Each number is 128 + 32 x the weight over its row's rms, rounded and kept within 0 to 255. Layers, rows and columns count from 0. Numbers have three digits each. The size before them is the row's rms in percent of the matrix's.

# layer 2 MLP up, 768x96, rms 0.126, rows 110-182, columns 0-95
097:131188091107140114129132134131152155168130090156122093134137128138144153095160173139134104085145153115115163112128128136119180178109175146149139078069147149138150159099087131161206156159116093167100173131152124177197141110087204193128133201127115106154164094124182103125064177105113157102
108:084135149126136110094119153151141186144169126146120151151169133158111118092158157175150129131158092013146146146143151112148122072128109153181163118162185148171140097107095180147083137074100134118146175154143088107173211056131147099170100158117145110148117130136134182127136112109071139144
113:131127123151093245110124167127125161150183109128091135123124170113153126148141100136146097198165089103149125138171137123123090112154128157116119124193088115111117078050064187132144147143171076167105104099095081154159098127103154138161122126139162067151129080082108159134144127105128091087
094:092170101125133114106113140134135147162125126045153090113081128148144151091122106121153164134123182118185197114120110197120068130126121186141169105077122149154116129117111112171083140022132147163173153139084181150142096091103119152130081099122125100134147204089082131107097144110130133106
117:141149147147114158131143131132126168149127130130135095074132155114057132113116189148156100178090181090151140091162126083155110134122133126191089204081120078089122065142141124131081170103155171196113150130201126162147114137134133109096094155166134157118127077134191111113154128109135180059
101:132131101153137139100097154092106140162142160095118108138068078153124138085137124128192164150076096085130092173114076085083107111098118180120116125085168170135125061098118090140094141099117074125142138119110099107150121163193131075193136184088145166117113178159089094197111157109162150129
105:107139106161127102146143167084149126102097142097133149139174126169103090131139151055161156098114054153149116134158162160098147174153088088128157171091130103111097121115126087116106161155090156131145173119102055122130117073177077090148090190146134135073113111077072171122159157060089106119
091:147117048132178128117145134071153156171138155154181076125147145171133122151123196144135158150105137140176166128150216097078141188161097130109131143069126135148062070137087095116128126141178106153146137159138090124136134121122171081105132177154147125123087072117143121105104090098168175100
092:140142122111065149103084153144125144151102177104091124160109083164094140160172157096123124139127180096168102143138146113126126151105079141138147125137137115131074119064126114148130188109188135087102116075143142093108163080127127091186143119104135068142038115058076173133070178149103131096
094:110107167177120129104145159098138109167152098157147135121128139111131088140179084081122093144149156071092115199142123124097078126107170149118140147100143136220128161096145154146165124123184120182120143201094092166133131186162061093123117173076160181082145135135132128168163108167101098123
099:151159138178085164138127122153132134136084143101158144119125159184100079165110153163174166113128059154168168169134148149076112168099096202148122156114147131137100141132103150126133136111106126161119130086148066101135099116132059099105111157057190133062138164167127098162086118076174148172
102:131190082149147114123162161104138149190081060129098131134100149137123119187135093114172097154066097129120109131103155172174125107157154097134089098126114115083142188187110196186137138108071123082128154107180115160122157082103150164115123163088147144131125105076138139081104149128118185079
093:094159120100132159123124120094185165051195116100167094134137132107087082123151114080118054144120119116096081133104096132110161103150088105114154178101124175080118163183134086131136142117192151128111188118175146120115083108145106135087103151125135129168070130135153171142168109095100105048
107:142136095133081143091085150110100138128089105060132137104109134110102159105144157114145176162128154094165120145097087083172181109048179095170129116180149143103113095110119102141142148123076193161167155134144159133159123190143122074173147123119148129056069141098120135109168103141184191129
109:082140073112155177053183128130130172109132139091169102077167163104124111138150121081101141114228189086115105148182183107110068109138142151138152072153152151100151106125095123107080142109134108135130114130150155091111141109091119153149103135152109187139130137136063132092066128091131146086
117:132143073153165136104148182165100143148118147135186133061107161193106075131119143073150178134158089026198131111171130137139082136055134112135156117147169150177139151088137129104138154105134094131095133163112105159156173191080143105135117104138138122137135150126096179161095137114132163110
099:109180123110104157118148125136126124109167117061163087108151127121123142165237179187172129128153171116111126104187085129136116168072122220136060083099139063139104131068084123149176124111096141103120114114115131067135127117133145131123140096103141136172100118122090145130086139083139119146
096:183138166176128122067105142176171138169105158069129100149061126164091117126170147131141126094186027085149161131133129079145118085120093119162133174146155085090101108173162151166143131161091088115141107051127107095154079142131179129145138140119131133121094105106077101144116122138150091133
106:101090122136085108128178122095165183016102150129100076094122081126115108139127181117144164205121136117122149136152113080126187118187142100096113145117160115100123137108118119129086124095103132191132097070100078137120123156129169081134121126097133160142142146097107083124164187067160111086
096:124119093157149125123173144103144134122068069075164079189115081141131101167155071122143104157114133091153164150115204148100103108079168084109159109137173094127132182078184130176134116147158154117167121163098141084099083085182162097063114154121135132106112136174156129174143139154118140111
091:115110089154129189119132184126164146068099168157163183097096169178088147136134183127095142205147096105111070149149131088092125099163160139182147115108155136097146162131116144138155163101102132115106094133173184088071150174084147084148116137132092119085146091129135165196164159125144146151
105:117146119191104156131142139118133157122084129125135126171094092077072132129146065085116070137146098135178138169138104084121115200151144124170104122141154142157201181120123160137138127172146140173092156140103079110115160147084138088136078109119126179144087178146071129149188131103091206115
097:101149158127034124098102145143129149106103097173097087069134155126127110113144150179157120232148070094099218131097066137095068125146126124085092133144152138195160120121143094116112153114099115122139155060084091151153167161127128158131110110160117112131144125091160146122110109103147102143
097:111159183177129136127196123192154143122059113109125103133104165079132055122135115066124142162181090100156128121130198094134130163186109108156113118113165115125096117089115088178161126128155183136060167140164094143097161128069156100126155146101114097125138104095119175154132133127127188093
095:068154126123127126075106137160152122151134113159147160153109181097141139093160116104139110143153120171142173144167136094130105104062115115106109143077086164061149053085109152131119197158160157114147107159065146150160144131130104117094094157103068096101056121061194123131117133138184116145
100:137133111136066092126168099036136178156148142109118121166131149107168098145159126033197119161112125109138179115144057119161100126131189105176169092142120083119139143112130110127161148118131151152110114102098118103146152067114143174087143124103095093099160143073156154133097157136109142048
095:091181144146075174122125152109142143147147062119187084105137166136142130172124125161152127130172095157134125107127117134067172084168105183134112148100180134081118103078133113124091183097131116116094140091143123148160104199107094067159094095161142199137152197129134084169092122103106090120
090:056143136197154103131090188192117157081152123149173124119166071142138121166147114097129102101184060133140135138093129144147153144086086095109108131093099108164110134132053104149092118160138152133074083150133098140114112116082102201189128154129110096129127142138125065168125166141070135127
083:109108119173139129140200170109151152095143113136117044191130112149134056106145144111101084170090043166131170177131097136060161140133136099174067128098147117123102150139121125120123108121130175184133115117170161108147145227137068133105150114165120102138115136127115108121116088125138171129
097:095148043158139151106095142107142134107163118088190076164100166154108126067128156136134157099132165101107139132120115130086124067125136187099097067097095137140111160158113173109119133164159054125172128121157099146139126160136081076152119103109176167151095176169118087111133200090124172107
104:100138057122110112124101121124125158128132138162174130087139111113138170160161125065162139109155199127123149123174096112151144167139123126138113155144145178063132151181154108103142162169082195138051132104132108062119129132099095146126135127162132161156097077093131120150139194110087207059
092:112131147153104102109131164192155134064161127104113106180054185117144156138141115125117052119110118121165136115159132084046111148129107103163135167123105171149180171097147140173104133177175123142179161096144102133129110110131113188130060135149181137109112174148101195151174128118096097119
109:129148129158104120123127147091181168069185161141118142091161157120114136076140155065144148108177134062085163169115127154139120075092124144137112113065172033133114118174068173157116121116176150132125144124155144140109111126102098104187094165112142125098080166104139119206138115155087126143
101:128170080137113177129142148176117156159131102162149124064114133143104079083147103071156099163164169098136109042161081142138061179117214090066142081169086095133178084146094132144128130179131132120142131159131140135109109134169147150086099096164159115104141116091117122118173144096138110140
100:137114116164127149125179190131153183119163095165095118133132078102123152085126091104116125101096103113112152157099141106132162121113092135084086183148072129186118177120128172171092140141045112173062095095113113157166169157127189106155150153140122143094121070062165092136138093131135096084
101:182112079157114151106144146140151141143153154091104145110145193192060161130140123154094073153083111133088134166162189158090093139131183123133125196121073147096126092061112152177108144135118116155145131119114100129161120125145156091168095124134120145119066184174126174133160155133044133123
094:102112174138079114103178169137115158155086137134122070139147132112164117174119154098172126131145087084213121109094119122159175095125090197134148170104128156167157094144128130142145152112077096095139163136152083129110204121187115091110118107172114125087154177103095161092113188070098098131
101:184184116120141132094115081119158128146188152123079093108109190114076129105171132141118071142089195128121162087156171127149154095134210143140136119106113169097110136143156089144124144128121109185096168133182106128179178149148124115131160098125162105118084175170173132083115122102067189134
101:069114162213106134123165150099104136100082161117126130131136111109062113158141118145149139099154130111189130058173146118112097149070137126157074141118124170167094202117132179125109152188082154174200185098131049107108138123110113110147134093153137137136149123175127099144146152083112120119
106:152151123148135082120074179153135144079108108053097112101154130161058107136130106105120130223094118148178155150095185096138124138144158130090131125075102052124149113133102119148106163126172159099109107174132090143193137121114126098190112139204113143101121164138139080084127116121116101089
113:146181047182127097080125118176130144145127128104122133113084119180122079144189080077123112117208110087192102118141178076137101184092143113126171115135119167106105158160148072091126114129163142110121129090155145159143123182124138082172118095209104097121111158131129107142113130139117153092
108:133101173143158136080185193101106161088136050105105155107126171087137132070129125090094158098181164084131182130143105085133099102088068131105163089155154150093161120096094154154088107134138139135123114148154073105131081109145108168126143132106125159125121106122079184157144146098168215114
107:108104050133124156093144164160155129133095159106104146122161124120102096136127070160136105210120134111141146151158148152147121058096172116187142154109182039145115126131144067149145162105125147159161126125145144065143118100085154167112129177097112141117087052088166130167195141147127119146
091:085150069137098149124119127127159162107159133129101152104120088098102107068091120102130170166088158090137146174184121179150188124162108111139182090137128160150143117165108184154105155090171045125135085178149113129132085103060152110124097177123093097098073153089115163158153090142100121091
104:154145087109101133094166123135122170139133051112163136085128097144132091070148125136173102156123120140143125112140140141100184130089132113152064112092160079073178142158128134108103204161121092073166120140100083094101082143115125085179117164155105138124142153151033099058099120140172123137
097:098177088145113164136149179196179162117153121129178108132112076131108155088136115166129151106071110139111118166173182137071149137093120134171113173159109150169120145109128141130096135061071139102062102152127136099128143077147147075145067130144128171098066151069070091116154118147123129110
107:096145115150153140088141171128198139184051101099155140114093131139133115075138140103105102097136087069135137062150191151156099131127070107170151126200133113140111078134115125122116150159146143139096127111097143124144075059086122137098151182165120184088106166079113118135082088136148180111
094:150142099160122202103100170069137157137173090135105157090179135082125118193125121156192117204144088130122156086160105105146108119070097127114120146119190094104134180153122114160107116137088108144070107080129115134121156138077166129151114157133058170129127149101144095116188096141185131107
090:140137066118171149126156139119142127152123153175134159116138192200128146071127097147121131159123157110184116109136092101065079134102152117086119078111113100158121114100143100138121189127138109110092105090148122115114165115112139094092112114192153054124088182161147158104147195130159226098
095:064151132126183198135160107148203148135141155091199138177055072154134118086138128153128097116143101101132139126151188118135148185115156142114117100101100075119174152097153071115153137138103160093086090105135136153163128130141104117127137130117113120107039162071087110135130138093086173109
094:129140143164168182107112156130137151136186139134098112102054083087130153117138073132111138107189110104082118176145141163142103187156170109160180104109175118136127137114099127133141125173143132140116152177130090134148166153167184133137058131186106132076082067189137186145138153090089165116
098:100124099138152102080052181111156130148078108124180086130117145088123125113112110164149141163186177121111112104180105093161163107124098196121121114116087112128165101147134227160099149154154156114184137111126102154152140147218119107164158145171138164108118108063124180096111132135123152145
095:124178140113139120055126094110184128107083151110114076184147129105153098142199133129154119187125202084194133137132117138144143119160152089120138167085074095152104165079123119159105139129108078117112146170140110167148204092141169131123169145123118142124136155180186144140091153140151120057
093:101157151135158168150138136111121158103087133080117082195172194083123106199153108115118105125106152150162146135134131151168149107142158121116124129185183080129170201118100177109112116131129152149061180161108112058114139113126083122141093133193095095113085097176127136171155086107110164101
102:129109089134136177128159113138113150080104095080119105126125090133121134106144111064155142100133152123153171148118054140139173123105109208075137086159150138171109078130161126142158148142075067156152183093154119045145123166120131140145083086145131164107157119134141148120081208053142125150
110:130138101128134166125146094151158137060133120166119127094052153141113072137192155093170133156063142110140163128203113119118111146108095167096131096100138127119173154127140144105086130144141083108158122110097095036137133072103137134150172162114149139093098083119163156174060113048125139117
097:173118136124141082103112188129105143111101118139148182111092098158135162093145117084136113076153123082191142200114088176128166078156132138131142133074126108091104133077115119166123190132066080114141135113135119177146163074100119089156144128114160154105163093191081181145191158134101150103
118:140149107113086136132200128102143168076199117200129106118069125136111085083154127113170114167144188082124094135139133140114107100125121133113065070074125183105171167169095124119119136104136103139153140124117137103199098122134081119127139170107114158132122089161163155141135176052139138059
102:157179129111155111136174140197147149123095152176134110058065136159132126182170171065129180148121139136201097149132160043119121097082121094097096161114121139131174167122149092150122163157092157179121122124104114115202147166120101087106138130102169167123125121147165129179119134098133109103
103:094150151163123197129081134148170159143101098113123087143123091150131096119120097135149114156163131134182151099097107137215140131102148107134020176217120147176146142088114126106180151081154144118071148119181105094174106112128116124170147148135133140085126178121111185161129103142124153137
091:146098145146117196092126113204129172088096147153123143164084157105109100118149143074118086124123151124157216131169115143152111116164076100114164145160142096117095109086052114151177156125167148089141128160077126076078145118095060138161137131162096120134084088090159088137156143152149168135
118:118118129129182140115126159134124165069107125137173130090116108136049162133132146142128137155124097115142148108128178100082146088049170173087132128153160173144115101091116125129076145105139087188098103108141060094163083129094168087155065111174082177121094137087158134109098141148114129050
087:165100079157181139114167112087129186122074070127163094114134116095117115171127146156133124118099116091105083070166086163169118063089177174126137071165095136125058158132071139152161141142130139065098139105141061118107135143101118081117138157129102117094134104184114122114111141155135150060
100:093185098137089125096101149161109146101112125173071133083101144167117097091149047057129121128128158105157184113148117138133074187089113109119150100150138122111123131062081153135133119176115131136134154162133095142125129085097160120135115113118083156117126116230197116117103134163110076064
103:123170082124097177083118137093132132104131115133128146166139165160102074116138108146134146116171154116114111089106122145140186110166123155110125109173117095115093092191058125109142178089109131202131167126170097099193096128121128133151141125185101199069120168093097115127144217160177121102
098:152110136145109152095112158131143151119141121122138158067158130127066120086105139101115089173132099091177143072124136141143116140030146172143133169111132139129130125101123116175122136062067125148106103066174133177119172105071058100200142122157139163150138120126078123218106119118116151149
101:111147184128104135084171136134127125132136117162068096143150164104136102172133086148172083145077154061160150105108146151109168168148131093086120142128156129145201144050127143179147154186092089081168160091125137173143143148151125132083108172211155144140108130181083115100131105149113170131
099:132208109139147107097164103159109163146089080100096114090172135098101101130167109151160079136152174066062130145142143082175154145148119134167154184083167068140175129136082087084170122116093112116166119200145134094189132118105153084167147142090128065131107148124124119131111126095157134129
103:180162141126108105075117152144189139113108073181067123146150131085105134183126096168129149158124128095133112117127121109096158106155129116088082138113111151104076118162080124152118133095183098140145181098136084110134116105117159056179114185162097104150134148110084101133121215123128151036
096:132148109109126146082192117155132145053112119120044125070175132132160160117155113144141133118205111112149144137188113120075106121080114135216098143183138086138105102115119141164143166156124195089128110127115076125078137156174087114119121091095095134115088104099101151117149128103155142063
098:155158126120135127053200111184148121134107091146146084148109101151063129146178144067156123114145150097161169108111119079138070098110095126169111161117113165116104139092068128102110139150155118121107209120092126133103138132111172134152124162116222132163125146077099186128128187133130081103
109:118147131136145154116110209146125143132155150056163143185135115146094102082138111156129107151155124118162144143120123115147146125086152115112136119134150125108188162092099156108126183139078082132140138156133140179119099050125138051126123193039091137052130142168142122129183153166087171167
104:157141189156137105106180184110162167095151138101147150214166098145156124106149106168120129134152178116213134169144089154161097088110175109119095132115096117138165151152151190197097151127104135153169135159120095117118053181076145088117147150105090147134164100144140117156143153105122155092
# layer 2 MLP down (transposed), 768x96, rms 0.121, rows 110-181, columns 0-95
098:097095118065104158141143050177106142095142138117169139101128111114118148126159138122133117142188129138179074136131112145114165089083088109148109061138098079094104083102108100113089135068118131089210099068163072128152124062176097148100104126091160092169127096097139128122162154140119097146
111:088108129140107134132121129173121111187132164157201065129153151112113121101120170117140121139158079127111158124096098161151132046091176206148194195142122135168075125151083122090097152149120131170176157143159092086157096132152129129129158067176078130147131140110125112135122135127163173186
108:147172144136131083156138136129100127151227160118107183161106092131086122117105090114115142151120153135110118151169139182142123097125103159146091162189129096154167148146086144097212114085096102121132149157104090143190112157110192121088143096158115114094132203134072148125161092121140056107
095:137131107131106149134132125140103096086152155101133130079113203192148145096152101023139126115171152166111092131079134132128154084128124094109093121095188150127145079136127188124142108190100139096156138161084077144158120079120145143187149141121138069146146120183107168118152109087085193116
113:205084154075143112177168130133162101105148121169127148184067179128156126121124130100092150183063118109099106066079094115118124092147199106156159103127138141139117115073135127096147108124095159137102142129118127160119113168153178115079132112091053105124108160160113182108082112148065145111
099:149156151104139129060103109077129111065132134120116170161174131168165131115139146161116166155121130206078135129110082118123094117181109136121101086188136153196162107167112124147097104067161112126094044112069103106133152066121134191085120122141119126103164111114123145077118078161114149125
105:165121093151106112123130119154146126123119098112083150131099100156096082125146073171125131135016178098128146150110109109102098146143061123206108127093200167196168130117093172118095072112160142124107166123124185127101137105120070160091155149141159091161114146105063151148135112142147111120
091:130146135045174091181140131098163105080138188077129142131115096140137127164107140157066121065117147112188095093141115145138070182182087079123147110132115069123071081127174145144112168142127133145144123089107076136134142088079102139147121120096088113163105113135078105088100166103126077122
095:095112127155109111121159076147146091172161139112119118169152090143103172104097098115109081148131156161170155097127155177110150064116081106104140086085165114154074123128060130100079112116111151102126116140191145151121171047172123157122086125125145176174162152094150164132182088142077119188
097:116102122152072080088130145119099137093089170136092143134145160108151131091129171163132164079141108135125095153090121176185111084142135101127131164113116202132120138130119130143142083161144092127156078175178168119123078079131178155105135173166194187080133121151180124149086063123179169106
099:162135128093154126066073183121142178072103156165087145129136144108126116075112142185101080133077169174116113151086110159142073160115131086125138152136124097120109173141156162123154177133170160163104141118134148163180133129159141115135123177130106098154112120054096072120187034139133151112
099:078177100160094066153119117165116062129129139081118185098126159168155131152143127136104165118090134146096129124120184138133117117185058162145117128093080105081031165124174131086177095146126098069188160123064119113121116079108141156097159121123127112149106122119146174140093153118099139148
094:129114120074079125150087101150103166089094174101145095097090136029129163111173193108155122106064117176135139099114098138099141076139145099137153118062070145111165076149095138138086110106160094114133118146125147135146197122091139110147173135116116116164152129168161099194150077118154115155
103:143189199102168122120104121114128175095146121091084141079128142134191173123125137174075145142092066127105071129121106139146098097126103155077125113146107153223133083100169193151140124159109185148133104153148183163141137113130110160136120139113166128130149108067103062110173106136133168146
106:112154142119189097088101171107090125134098184158137112113180192110133157107139071161168149071068093171127087105125098139176117106125131136154108110117180118153119107147091082139111101095103093156117081193148120152132169156118164131076165125130129116141129101145121007142091143100119110159
111:102107134147117125125112153166118062150109139123090147188107156173135122136120126120109143164106109200064101107178138117151125146115156151113164133120090076156160096105146110111128069149207172191088144134136122080067084114121160132199110092148125097157096167099164187167130180165156105109
095:131176170114123106114155146144131024116079128187111135212119128118165098134090183101150112121115123147123099095083134099143106128177109092130134135135060146128151083129128135146180076112123081161143116148146084119090180182133081144128115107133084117129104137162136155127090118094110089225
100:131153159098137109076104126081117166089093167157113085114134170175199110124124162153091173133094152131080077182131134136126128096106138105115171162135150131126091131120186147135167116144100099081137033101065118131112164180071140140086123111125064182136084121128118075103119136148140120077
107:104160170095055103118126134143098133087102103139166100220130116171125162075110132135117120113098186154087077214072094109185140105127124128099121143134133139111143175110167184172139085171109137110147128118139161063120073149195085115120108122149109142101098167164104143115153142099138125155
096:142122102118119082128125161081110114154064081146133098194098158117157145118140154106126184129119134143118045135126147166189157097111072146110122144116136156092178132093229129090114125098182155136168129141127115148118113154198135155117110153061145151134141091170169121110129117192093071135
093:172116160087182165127137174175182071100145137145111182173097168118111193127126099096112111153145120136138157131144107135152204172165139143144114167126091204143086091115128030086153139089179091117112108119139151127113122157108062093137148117136122107090162172150162127130127108140114078117
103:154132119123180131162106150100108185161089091146100074208145112156096122159131177154104154102057075102161180121121121140164155119135122074082113103107128153099136088103107182090127103179162119097168132157143145157102101114142144116151206140147173144055117181103099147095156111142154123088
095:088151147111098148168119112129150217130099172100103047143093142132078219103152106159144098088078093166147126102112124114141142101115106079112120156099152101049158139122144121179156139146199150119105097124083132135152159131164064126124151151060107099099140141145127122133062132125122114109
098:082107177079114066124154141151145129145059131163081181095137157148125103165168172157136151084103141140132077131086142141097151105070105131121148198104157108098131153093158116094089109122090123152061124116164162116044090137171115109130137156106115092073109144131120157087091145201100126117
097:079133124157113132146125125144138084124179044153179120115114112168220111184122104103173068148098133163084103113135113116134105124172139106099142161127142113097144136138147163127137109181150105133148141173083131092149172143085168153142149085064122097183107133142079186122132164206149155164
102:152082147064108126132125142170077206135212114131189083165157120116114144127091143158121121141178098116149171129132112164135117097106110164159190096078121121085101130104174122167168142067117124094138141113145157162091097162184105136074126103113127134123138104121195101124060116102187128131
095:170104177056099134143150139118147121159126087077107115154173143088150116143136128141130123110145121132056143121163124140156175155161085090080163173066130154107144146083205091092131134126174138085106072058158143149077145141124119118153102094157181116127182148135146050116108163172139113131
092:183086189132167153131173127110165147099113140084103203180127137163146105127141145083150125150166130111164204111110094160118124204189159189118113148146153154188147149106140124088072128188095111116093158154093129150156132178122119124143138124140119082164090123122122189102146181121169130130
086:131071098054094159176056156121093178128131160166100122091144167127133122083117151153069138121133119094092147136097105175140111151150088145090143122129103167100075133108143086153105053102155116123127074112112197103150091140099107140121096062146108142131166058104089082107140102173147144120
096:136135172069092107113150162142085162147132095118171119145168099091120133102137139060035066144069142138109117158106151058180126176155123128142123149093173088127149124084116112124142150134154084094117174115094160161151107172104086173129117117099124152137159133103116128021122093116145118155
104:161170211145127088092155131125126185050114114136151097120155088092077126143125119142146194129100086072104150067113106088100167104090142112080163159142161100138193125131080107167147146142154112131119181138096137140169200107158107093071104158142156102137082104122151109142105133167132143109
092:120100216089168088122134125074098137128090139135147122145082134021098096127130157130081140123122093109082128066073167140141075087156068105139172150083121110110139155166102136085100151125149137143177108157161113124109088116127142113114134097156168121173135111129120082114210148105110109168
110:147144112132120132142128094125117091147145174183121139144084107119120150165142146053101106160126169166098141146076085199145150164096138118125122137163109122071107134162118105035120074102153127126115068081072154143158134113143040123120178106115066119130123183155115131135194085147112145149
100:139140178094192146192107138095091101110127120177159169110112118132122155096150182086085090139157151159130117163133122121104127142160085091146091129165125122121141093118121075219121126113115165092135129035107184122090153130106114142161141068169080098148112159137145180109050112135129090111
103:097116109108121153200148148120093153137089154052085126137141168121160196167137179099147166121118070113153121136159093100129179084165144160160129109149145109121155123201129130142183104090108049145137179083085114149098100136119120130161104110082144143160145103102175175085092148159182130118
100:160127186153141124133088100097116030142119077123166144125101212144139133174103065168125103170078153127188120149087150184084075119168089160116153128152099102145145132134142167122091116189118182137155126127114174130106126083152149168099135067178129115122150124135174142111148114137109102161
094:078135191130151102107105115188147122156140119111089140112089120134151161104159141110146158124145111170104151214135152112160129124149152125158138188097179114137157073154109122133125191204092172092168140118142154142159107068126126074149114081154143181139076071123112127100106081104056094130
099:096131148158182156132113122171124034125145153061123161125137187120134111129159120153112108135055138088189125115082149124145134079136047160103154122180137117127127192064119166098126114149085167193110095171133113134139151101116198143120120097172113164175112162127129164143142124144117102127
101:156088090143135125104094156153135112184167132062130094134123180059138138131097127169123145083089098144114130172092117101192110182179149145096156077148105144110133139111151184070125126157098211151115079144101124140102136165105091186119094122130175097161113169142081168124132141118167076107
106:095092170216117208103168170120125159142142104174152141111179117090165121104174067148137109107121186152143171096136166154121150124139130213126138128110146120168160152101103173174123083152148149098086091158060115129120113139121137161136112119111134127140098132086163168191163131082092154107
099:135164100146086045062141088172086089125138189136143161128132118178146134122152122129097168117115126131168087104129113106132087122123120146115161164130067110156153122144160088056167073123185127098148081136131166118112109194125100135152141071131085057162142160064159100161119142162155133119
104:121058138162187132139128167079152149151151109145116105085160189124137100106182110110033175195159143137100120134154112095071114064111089132120101113067128116109130125170102121169164118087192111135124119169123153112202133158092131116124174115139106155136134071089132152152156143154123163112
104:112147150086140141165180101124099092160110108167167156132099073099157104090134173099122151143175144125090143141141116120106126128121039187090110144103151144122151152114147097072157185166077064130084153077161195132149114156124128058114146150129133120096111060155105149151124203155128135102
092:115124111067141155147178108193162121119098106093131157141119149143089084178178147094159090107150178200094146135069165090082120113192123111114152099078122159107115094096116161183098063097117144124100151097142148120137155059161163128142101115134154114145104132063134113188129118072145112118
103:130171145096088049107070102079156071082122158184138152154135141115108126168113101130141093124183094137049130148188140094181104137119115122100106080130079128174085138103093093076083085082145130110072138121144110097121141123099100140143095119088101164101200149128109162147111126098131098127
099:080098098077158125156147101139121172123102117111140113182187134081163100131130074183124112154221127161133121145116084126105132125158149186098144145113220136148122133194150124140107133117132122108126156121112118205153074151134081096143154074126101169143171096104122175137083144159128127071
107:153112150128141152094163135111096136136147132085133084114112157123194139138193151106142152119120153160077057123105121162131139048098084087171134178106164137144089123056162155120134104114193073105104128169119119154144150105062128115162092136106110095191083116179140114080123131122132182179
094:110106174126124156156144155159176135173142154114128186142112154107113127120141130083156052096158141167125120092152181118127173107125080214163140192149150161144056142141191084120173130160165084129107138080137111101112146116147134154136127122115141151186121137103171162086094194125073133172
088:113127152053210145149101052091140108114185140184103171180141139172178166165128110117112134119133165116123119155196137125130141146156135088139146056173128158134084148123104177148113090093111117138149127091093190081128108149115134119087091143200170090157169135132108152106136125094108114115
096:123122135103132092112140098188111177124125135185104145151156098146099053114154159147099139082182143115113131107087102147124095132145111148098159087118126168160120209116107083153144116145097125131148117057137138177141193121124115135128125128145115114083077102194150099093075069156117057054
096:150175102101176111135085127134158108117085106114132210142101127229138125116119174106124178119100124083142108108124152069096105118151128113145128152090142109145109133104090162114136074196168103115152123127159108108102021125157103087149157195162169169118125108127157166130129064119141117138
099:080096153066154102072139154141129184203116122115100137094147102146140162113178202138099123126113110090163106090099133095114144078136163091091126077079089162117097136137158153145078210151153096085145155108180088133119157117080094148135122105156139095108134114144198121153139143096086091134
097:080130067112059084069111112157101068221112122148106110124133139121069199083098122127112136106168144106089121081119098110147080097079036145119109140129125112093083110094132124090121108088169082144080126124171134118110126100149145139116119143146084147118131137118103097122080129145086089154
094:118179143109145152139143099192118144157131111184077176178152143128076130161141155130125161124086128137119130155093161171134156100184130139135124142121090119059153101154111083095113066220151121100168052112067150127127139135171092115152169136156105121166136155156155132071154069147091117148
094:116135128096092067130141127181167034136141077106121175055111166142150161150143138133124102103125164123110113128115141145133162153120057108144086103094100088119194073058128127082129125154161149108149084121116172121139133090101087122165097074049156109185111160149125155105151134153112121142
106:110126096118103130161054123169200112081115116095138135103091091122133068078115175091084161137068113168173152146099095139145094139166121106143085086038108150139135115144068160180094126121133113088120125097111113133107145175176130121134145090144166130139151156138108136196191123169084115130
101:208187124097130103145129097147076127138105107110114144137151078176062111095122100139107156182163140130146141168125120118120078104089164118119116144138094143119074103180076081150115127127142107086118088105095130132122173127067134120131127118138133078108088165132105146131196129118177008157
115:146133138122099147148076129065086119116087171147117126089146113107118053138145112134122159108115181138182105079135112135097138119150135136141129144111170119184080128124083137129044136152099225140073080130125108141089147149185105168142100116064139159062177138129118096109127067138148116097
101:132114086167155146130128135056132108104148223069115108124146128168142082091133155163096165155039145139128122144109081197170096127165134158133076104169110184134139115111123132161124087118076115119065115160125083127137172107131167127113182164174164089151115119092113147166142097142129149161
107:128159158104116138194118116138127140097092152115141119115113121098122185154201140079167085099044105077111080150126061113160152148148117130096098130075142130105201168119080200111175137156095132155168202125099129093144162109180137130162131161150146154110113164100123155109154136090126133159
094:069136139171132186094135126111083119082133109139151133135114158121163153144090172127109150141111140138135097142103103109138130236137143174151136084159077145131159142138136103073155062071099071122099138115094107144123167091132189197172165092087092098181118178161141158096155125107140152146
111:113111127087150143094104113130178105069086123093197121126096110159133116144220086093158071121108153146116075180119129112117118171178130158193163095133123136113118114188077090086144171163152114165182112122086084102136111140133156119185084099158126129164080101111150168108147103110105099143
090:107140154171118179158132111138126109158163195097113099139113047118102123139172153150139099087150119095151129101149137144121109100124067149137117144173111138146140158113058124155101044140164098094108099132063100099138115149165136155135095072093106051153113054163156131127112117185065140147
102:117104132110124110174087221079098170184152167154181143090095147105121133139148074142089095109146054170130049124158129150123105147106116113135126160131131124111125165089144159164114094092117107074175083127153153162143122124131133103119108161132072140099098058129189150159144094108158117071
098:130105160099095098129074040136192049122135178123141152118097111128183126135071110161114144081117148151186073152142144166113097113165135098100148154085133160115091151180088127163100092113125170126103132067100165064109160118156153188113117180130127121117123129136112123162125077146078104115
098:153095171144164162145119137090091121154082079138131141193090128097180139137081129149172156102121124143107137096098091157125154106207114164155135109175214125103127165132089129127145120144140121135182158121123097135106129113130186119126178114150189140160135160138055184135086103114120084214
099:112170149110111092079124118215154049135124050167101104150148188143072166089114146126111141192123127156132151079149149120142148079170088136063125122135051140131109107137101113113135097137154117117140156150176135085118156073121073096112104142159125094136114172096128164158118175104123106102
098:153092109104115120166105110141152054152091164159123131090106097097140136106157160080149143148094101134191111127126042083148143154142104156124132148135073171139129075129097107124213090153119099138156043135130131113072116096163080125153102075141089161157116100134183106144153159083139107166
107:128108149146153095091062064169070117133126144139115179185087119106130119165125158112114130135137143185102156095131134126152036147093062171102151036121135100159096099068126105168142123126143092128135130184098160159084141058121133127097128140121117127131139098168113054116103129150155136122
098:128176083092080098168048125117113146082089144167080090139126181173113158119121134133163102145101131094146123153109144079117093080124155114168159149116118182093125135079135149134135121127064066092110182149123108137081117152149142129207143121101064174090145156146093126154135130083123061149
097:148137186100072146042093120133116117146126101104165130131168153168162088105089135141109133161179117083110079139178147103181076095070104086115103172128135114129134157171139130132059176092136140067151122145120142161117108072117175070108109131080092175143138148140102120137104106189139118087
109:150104092068120095136163122149121131086127143173092083144175119123134105124098183110191131100157112114129189104094129121111179125104149188114135151143135111130121134150123085121086185077152091118074115140185113122164136086131186118134086172120161186152060162136193138124205115158094160107